Part of a small language model's weights: 19 layers.
Each number is 128 + 24 x the weight over its row's rms, rounded and kept within 0 to 255. Layers, rows and columns count from 0. Numbers have three digits each. The size before them is the row's rms in percent of the matrix's.

# up: layer 4 MLP up, 448x128, rms 0.103, rows 414-438, columns 0-127
# down: layer 4 MLP down (transposed), 448x128, rms 0.0919, rows 414-437, columns 0-127
up414 096:146136124129108141067109148108168134129120174147119136178095122145129076145094166129107111127116081105121117136135149149171130133111119132085146118120122144135135118120133134096109108123118120153108199145144133150127148124155120148137154114134142101140153142136123128140130163134090103146155140114109120058139087137083135150114108147102166183125095131138175104102135187138149115153124
down414 096:158101143102144127110132111123102140129141169102149090104080106130105153131137155125091133134100154134146115093174101129128121102122151167142125095111137144169065106158119154121143146140114145179104114103157104107123103093127117129097120116151086171092161140133174141150110147121140133184154079138142155098093160095131132126143141130131118126121142182144123120135141164144138134137168
up415 095:123165086146148151129143141116107155122130149134144173145114109150144135134073135131130092153137112105125103129143108143154091137157094114171097133120138160145125125149124112163118117091109168110137118151177126122158136119129150081156121117133081164150124118174126129155155133120121115104095174162121168143154097066095105139097148135155125129133104071118115129132141111146123113188150
down415 081:096154114131125115159148077132110088115083079110157135162084142168134093122113144108121129123151132142115114169105118127117152153159117137143158145142165123130114168125161123150109152113119157118081156124162123152103139182136134137124131175105110107140109075140147124100094140131161099112128158127095147171116119128092109145163140141107099118132148142175115103088105108105105123163108
up416 104:124182172109165133122159123143135117151111129092132146156150145135137138141150148126125141151152119133144139112091143078090163134167117119130089065189138140092130134181108132114135095119153175144123129167155114133133152151133175122135115138120126161145152142148127095115135119124122113142110149118115183098138116130130116131107132129156112137092117060069149143105101106127113114122094
down416 110:135109201107156147122130121088101066145103144119125114154128136165141176152146127123140130119116151131136083160143151103120152145119111117098153057127155142144155111111140130138112094125102128118135167142100166132127156117101094146157127099145148161131167152170120110138127101119124111113126126125114133104141157107153101112096158088132154137136090081108165111091109169139138110126103
up417 104:137161106141152094135108083143133135140128123106172173165132123128133126126092107140165147128137143070137081122121139145096140127153130122106071157150103128157149133115174137141155126135118147138132036105077120147116109114137123122114161096152122179153117144109137144146135136133091080161125113071132136126127109158128151154115125154111190115142126131111115121103130113114128113116140
down417 119:112064112159125125120117083141115163109159139116121114091131177141117107183136116118108108149137106130127180134125107153137121166106130139139164136104090129112100146183123165099135116162082148119088156088141132105122116119072181135118096116148154099108090138135113068128132115141113117156122106174151136117115146131171132126119112127148132108103128121123117160149139107113112142096120
up418 095:116168126113138148135109134118124170117130094098151130160120126130123102075149107090152148102125191154137151162125138134190083133110164122118142120084051174085092116147131135095120140087139121118124116115113130131189154100106129104154107158136131095142121121127117163123127149100125135146132107149138117084132139150124151111122148135129159137090106115139135175141150165118143126137121
down418 076:126152095159136142128102078139065161106103118064113117126051121159126106119175130195131154102140129135106133141127115091156108136092132122157104147110104120151116119131161096136139132105139106138122128139127111147160136138148129110127124129093139140166096135134164149150115114102156175153099133162104095117115145151130190148107124122095117118145107102114128154092145146130125143123141
up419 087:140116116135115104133146116134126099123145183121127200150128124117114092121113126112159086126117126103139139211117124133099067173116110126091122130126129186110109128076163143116137109153118129131156121086150138115085150107147109107096148145147128124100136128125157118144101135141139087093120081106107120161127122132129107140112125078105150143120142099155125140170099111126092138146125
down419 095:120173150106100156136116206117156114126156075116159081121078138145124137129109127136114146118128122123132088106158174108083162052139160130137131110103136139148123123171094141134068141130120138125125155148088101114128107125119135122159096141115133097112127095152138132104086155118119101134132149141141150109112149127128118134115115128165123127196118174109124107126120130117113124127113
up420 099:119108146161129156122141142144113072092115162115131156139141138114129127156128155105123146155141089100145157157095130129136125163097157155139113075112105128162134092111097157132115152155129130135123154101097128167102097129140132124155152175136082110129147178115139169118104161177113158090135093149127139151126112127140135127109121107115156131126117090106158135131095110105205102112152
down420 104:155152133130107143134107104114153175096122127176109131166147130115126150138117098098101093124133132116159135112159140122103105108134143172135143158108138111162126146120101169097118144132162129104105142124109120107066167147151123149137138114143070152153120115096100172107128147138119149100129116082111170157129116101131145168143112143133127149091106105168085083136111155082133124172143
up421 108:097133133110179119177152178135120199137131156106136127131137135130160109131119174119129153146132157152149147122140143113111112121137150111160155104193109079116157077097095131120102124107104108111076110133145145151168120120149125155119127159173115131125150109136153131134087126144134089121144126120108118160151162152130102115179102097095127150099100135141113094144116101138124111132125
down421 105:126120110103105132118141142097132123150166134138169111133153165169136103114129130135103138147104112174144107151108123111136125141096126139119149121142148169134114095119116140139149080126092169150129120164137119122117122113076084133116124130139140038112168135073141134096136156154120113144113168129135107117091097148059137141136106096133109133113149111166132097156080152119152126137108
up422 097:145111111133116130103107147135128182160164138145081124123127113153148121118164137149129109170152116142144130154122157099172153170104104077116110112106098135158122149140130116097144106123098091135188166142080145162121120107140057125128131091157093125124122131076164114141104143153127095116123115155099152122089103145136140142133119108126129071131158136151126145140120139119118160122155
down422 107:159103124153097118131131122105101083123105132134175094156124085120115155127100121146093138153142139130127134116115103124117102114165075182118123125157083103104118119137119121150124186137178150094120124123128095159192120160157150127128127109106187112156141110115140123167115122119099152101155103103174124126162140111118105129097139133170132121139138068128110125113154124138126131121097
up423 103:129112134123138146140179139081117142111108120081153153081103138174142113134102108121097085137149154101140140120137132130113169126141146107103128145097116063117143110163174129116095087180103125157106102152129136134105134155124133093142130105176146137123182162127163176164137126135081114166123099150145162115145160128122103109125129121139136128092122112157150157146119123106131126112131
down423 109:087137169116106114169135129115077140115137134166145098146149080128119099128083106156113094128109104103096173114174139124165116135112130130128170112164181141151121152145119140146163136137165132156143152168099120126107134105128135144096111120177136119093150166133162147133099122128161104116147108146126112090155104109110106115129130141125100106128095123123127088108181123158122095136168
up424 103:135095129077118136114165120079137149175123153073127148148121124150137130148122134136144128128132108099109130136115139148149127150109131131119135132135136139127170059152156173130145131088135089109173131113145145175127113151138099157137095132127110072102124136154130133108124152111125142161108099142123182152126183095124151107149115105139112132129135171094097158127114115157122138126054
down424 101:117110135126111131075108089152173078134078113170127148113117136120112093140119110153101107140159148183147106160140122150147158109103098147140158115095107142127157101134135089090142112169139101139116139134135149163160131139139138137093118113120124148107155152102104101169163086128124132156132157135146102126112099139130055148160140131128112096143117117117119101078130142082136133147129
up425 084:176139122091149088150146134132097114117132110129078108133128137157133147138137088127129110145121148123142174075110106135084171147113151143137112136115122129159185115127111091158087155201138125099112123132107130119124134110125140134117123130137151175110142114162138114118165102105149110136129109115127152104177131116157125187137123117156106107141136085135134158146141127169182113171117
down425 088:109064104076133127128129086112122096174144127135114116151129112146135167135122121150142122141144147113155112094117149101171126163107142128145110133164132156168156134096137154131124096127135075115148127122142129151145151105143148102071131128133116148129105136151077081124118152114133091123144069169152160133164084114104128137154112161112138111113135106147096135162078099129137156127111
up426 093:126102122111166109140121140140114125124085142123124153140167091146119138125158095113130130118135109123192138114142126115131100121135138184113131124116108109130114133128136156103153179169145147092191154095108130137122114107182122147065142131098180155122108116113139119124089100120126137149109098158108128145100104098094126111126118188111074089123143141147140088124161123104112117123142
down426 094:138107135141115150145140148122126126139158170168144087095144146147127120117137165120155142115133174122125094127137152131107180131102122119130152130077131156111100133123144102145162128168099125116144104103107144131152121106128136110137101127162146146137135104167154178175180128122097123117174147103075064125139124094091084130179113113149115159138134154126140098118167114123124087137130
up427 100:121106122103151148106116130154114143154097127100099137130086136125092151126156175143110120166168119114172139112113123126073136155126153127124145140194121124161095082154147127160171154128088108110127133129135099151117146123102114144148121129127116131131058136121115179129133140142123106131117083128136120146109122136123140123131132098116172050156092130163113111101089156109126130098120
down427 101:143142120138106111144101144115122105153129164133182173124143093125153143137143107102126148131091126133125187159096115071148111112159111148123124158163128085107122136156103124109134141118120114142156154174103123123071110103117111102125120128090109126107137109131105163077121114108077103152105136157146144119140093162147114147175139133119141150100138164152140091165151079107146119134107
up428 088:132172121135148155096137165147100138150098126125118135107118116139178109104170090140097125100113114193174183111179113143104149106103128124110113133159118128114162145143117129146160128137191148150143118127144131148153154096102115106148151137148159089138135090170107127129100113157093142124131088158187100134144128168090122135145118129148109094112126105126129155133112138127140131150143
down428 095:108112133158147140153111134141138109120126132103123050155153125108107123151112106109111120084123094095153135140110111164076103123168087141114057124140131091129120123161145147140137157149137108117096148167132134141111150125135141113128129108152124137178162112138133150118171171113108173087136114128146125142143098150139102115148112141110128131196136134104114103118115116107151169073130
up429 104:109135144091164107117097107114137114137168109107130144152105189135123178122148094163086099131168149134146145151120123114126079125109185131128138146159126103103136116116125139139127125119132131148105094124118154092100122134178122087143119138125165112097162129147147164120147151086172150134128101123113134114116156080097095153123089144105105111157136098138142140139143062116147138094127
down429 103:145150125124162156101134076083189119140140137116142100126107110099120145115120099139136120113133115145109126107144114115149104117123120133163108127131134167119118115127160125135136129106168136158132150163070136078151105137153140112068150208132155087102150121115112109116147150120150174093144148159136139102120162103097150098132097093104127118163125125117107139110138102141171107091126
up430 094:140163139107154107099118124135159142160121172081176114128127127133122139131104093159093122161157122100154068074148127125158127149125128116090098135124107106114177140132145104153115098117128142125124111135122117130103105111123122132135145134140100137134170119180162169111169146146119112167182105131087160120160097123128059126137142140155141138117134128146152161161160117138135137140164
down430 077:161149186100102132137145107152110134092171117106121167101084116104135096117144126149114087105116117112141148126139096103130138134108117048108180119099165115133136136098161135116177097176156126141138123164136152100146133100128115131119154101104111139117078127160151091113123141131153127116122144133106099140163153092113107112162137121145157095131089115141136115125122145125149144170150
up431 095:123081162134137137135146107106082089128093115094155138116144158135104155140128098122101116097142146171129139132096113152089094130114146160105118147166082115142106117178125148120119152131113147114144131145122069145151145119089128113136139112157134121126137102163098143126133164094095114103149123119161180149116107120103084125127173154151141093167157117136150130111102175099105105136093
down431 102:120162167092097114122143148078138151082188135127129140153084128153101075164108145139099150173119124135154133127126137100120091102133160132111149117139127125142115149111142096152121075153127117133142139114110161099121108072174126119112120117186133092126128120103141112143093118125103114148183102087135131120114156171162143104110135134129120119154126097113142119121094130156117100103150
up432 113:123081118134146139134115128139091136118138130140081120146083152141139190125126106087150133115112091159109150112133129097137108169106177104129105149113126149141129103144074125122157157155115133110131131141135120120117119130105105143134139098083122180145105125153143097133142140119104137122154103138099144128186165172118138150165174146082093117177106118119109159140131104156179124154130
down432 112:114135081112130149141108103153087104091144143137154133114146149147155167110076137108117130158183153128098140130164147144085126139140117146111098122125155167122166162131116119129120135138134136145139151103121097063098172118102124143101127130123143140150140150120149120137081147127102140124159110119175088153114062141135129118110151167179118127098131170129142096121150156139108138127162
up433 106:162115124095131144127133152142113160193152114150104124122155120138093161150143124129156084075086103172095154138094105147144140129113112174123118129126102129144141119124122160115110144096129138128131116132090136157108143136133120143083089136134181109120137127105090139090127096112113097129117124123117116142170101146096102144143130157116073150113113137155154123107106117140179171180159
down433 101:092140078114091120151105121148152122145133077150106151125123099117125084101089143136087154138132125148112130086129120133186090141094078151127147128114125134145129130165107116127136160149165104126158128157125108137124086120146144151114070111144132129159132151118145144138106125113143141152170120101145167143112150169138137139154124150102139177104096146084086166138137082129106116147137
up434 095:092160159113140136079111162110122123146128157133138156160155132102157124155088158149132135166140094073114127149149118138148159139123128119142130138150171100116131103120148131147172144138155079112067148100108157123119146116133141122134106129154130150167073117136110130116153121077152094125126089077132127072104160121117144150100137156108135122134114146121126106077147127100144123124167
down434 081:145123088117124162163119131137075107136124117125136122114160101145168070127142100171116144113100132085132132151142109141149114127129108135144097176130140155091119151138109093107121108112166208156113112155166102163125132118139080118125120100110151118102133157106149146143113146139121118136113084142131094108177134154161144127153118098172087133117143113132128151086098161105128125124124
up435 100:110146144105160097151111120124128136135126128179127196142120148119101130138172111110080131145094138145099115129118127099130104154158172195147108142132183156109111144135127082153118133106115119121139147127110127121109104117153161104107152126128118101133072141128124095103088138125131142127098149177132109119151083145137119142178152085145143101147136116145174151143080129105119127153122
down435 096:169112134174154151123104115120140090141124121126153132145114180122108131178106172117135123075125115135113115131105115157139128142092123152063130082153081099120159146137111162154106132126135135080130127144115137152149123157108155069141147142098110146099122167156107163112125124161099150097116170105127152118154106092125135113130109090121111135129081134141096132142118132174114131144149
up436 101:130121129124136096134154150147161141127119117140112154127147142130144179127074118144153136107078115144106116136074131123130128154127137135101114113125107143142137099169079088120131148162133146156152138087102127122123114117121169165163148146132138122110116116123086060118104162156158117156102171143129134127093138149135072136146109141172138123153115105072115157099119130125153144088082
down436 105:147168116116149196099080143110089107120117153151090176136110083159156079140133112131119098152152153138164131136155120161166122149130141100197111131147152104119128156146150130112122109104165098124129136156119137145105122092133135119101069124128127125155136133107151159145084096117148146137141111152146110116146112130113128115144117138104102095058104114130131137142130113145151100140133
up437 090:115109154117129126172181102137144135128144129119122109142115131111128107154133105139117183141122128154121110124100148175191108160110122136139138165154124151107100108139147159124134145116107093133175131131151163123145084110093087160104090089139147076104116133105112133148119096142191126160117112124103157139148160121144132095140102122160114117127137158130121148146060160124151151123155
down437 111:123127102125105114123164134156133118131135129144108116106168115163167123119141104156133104166134100084096106121138080116118183113150124132130145150104128094141118119154156146135112149127152133115143141087155108125208138153136108152164123163111152177156129118126121169114156138116127165072135129117179096162102142119084103121151141132125135095129138085111119149147170085106122124137114
up438 098:104078134119108173144138120122141136082102138129093153065171140176127129149177137104102115096134100143138085160125127166156137105141129115117118088164115143090130084140109072125176141124155131140127142133095134138147117118169093158146087152142153160151133164160112109104094133126088124153142141141118099113157124158101143134131132146122128113112140140135119133104111153166114125098117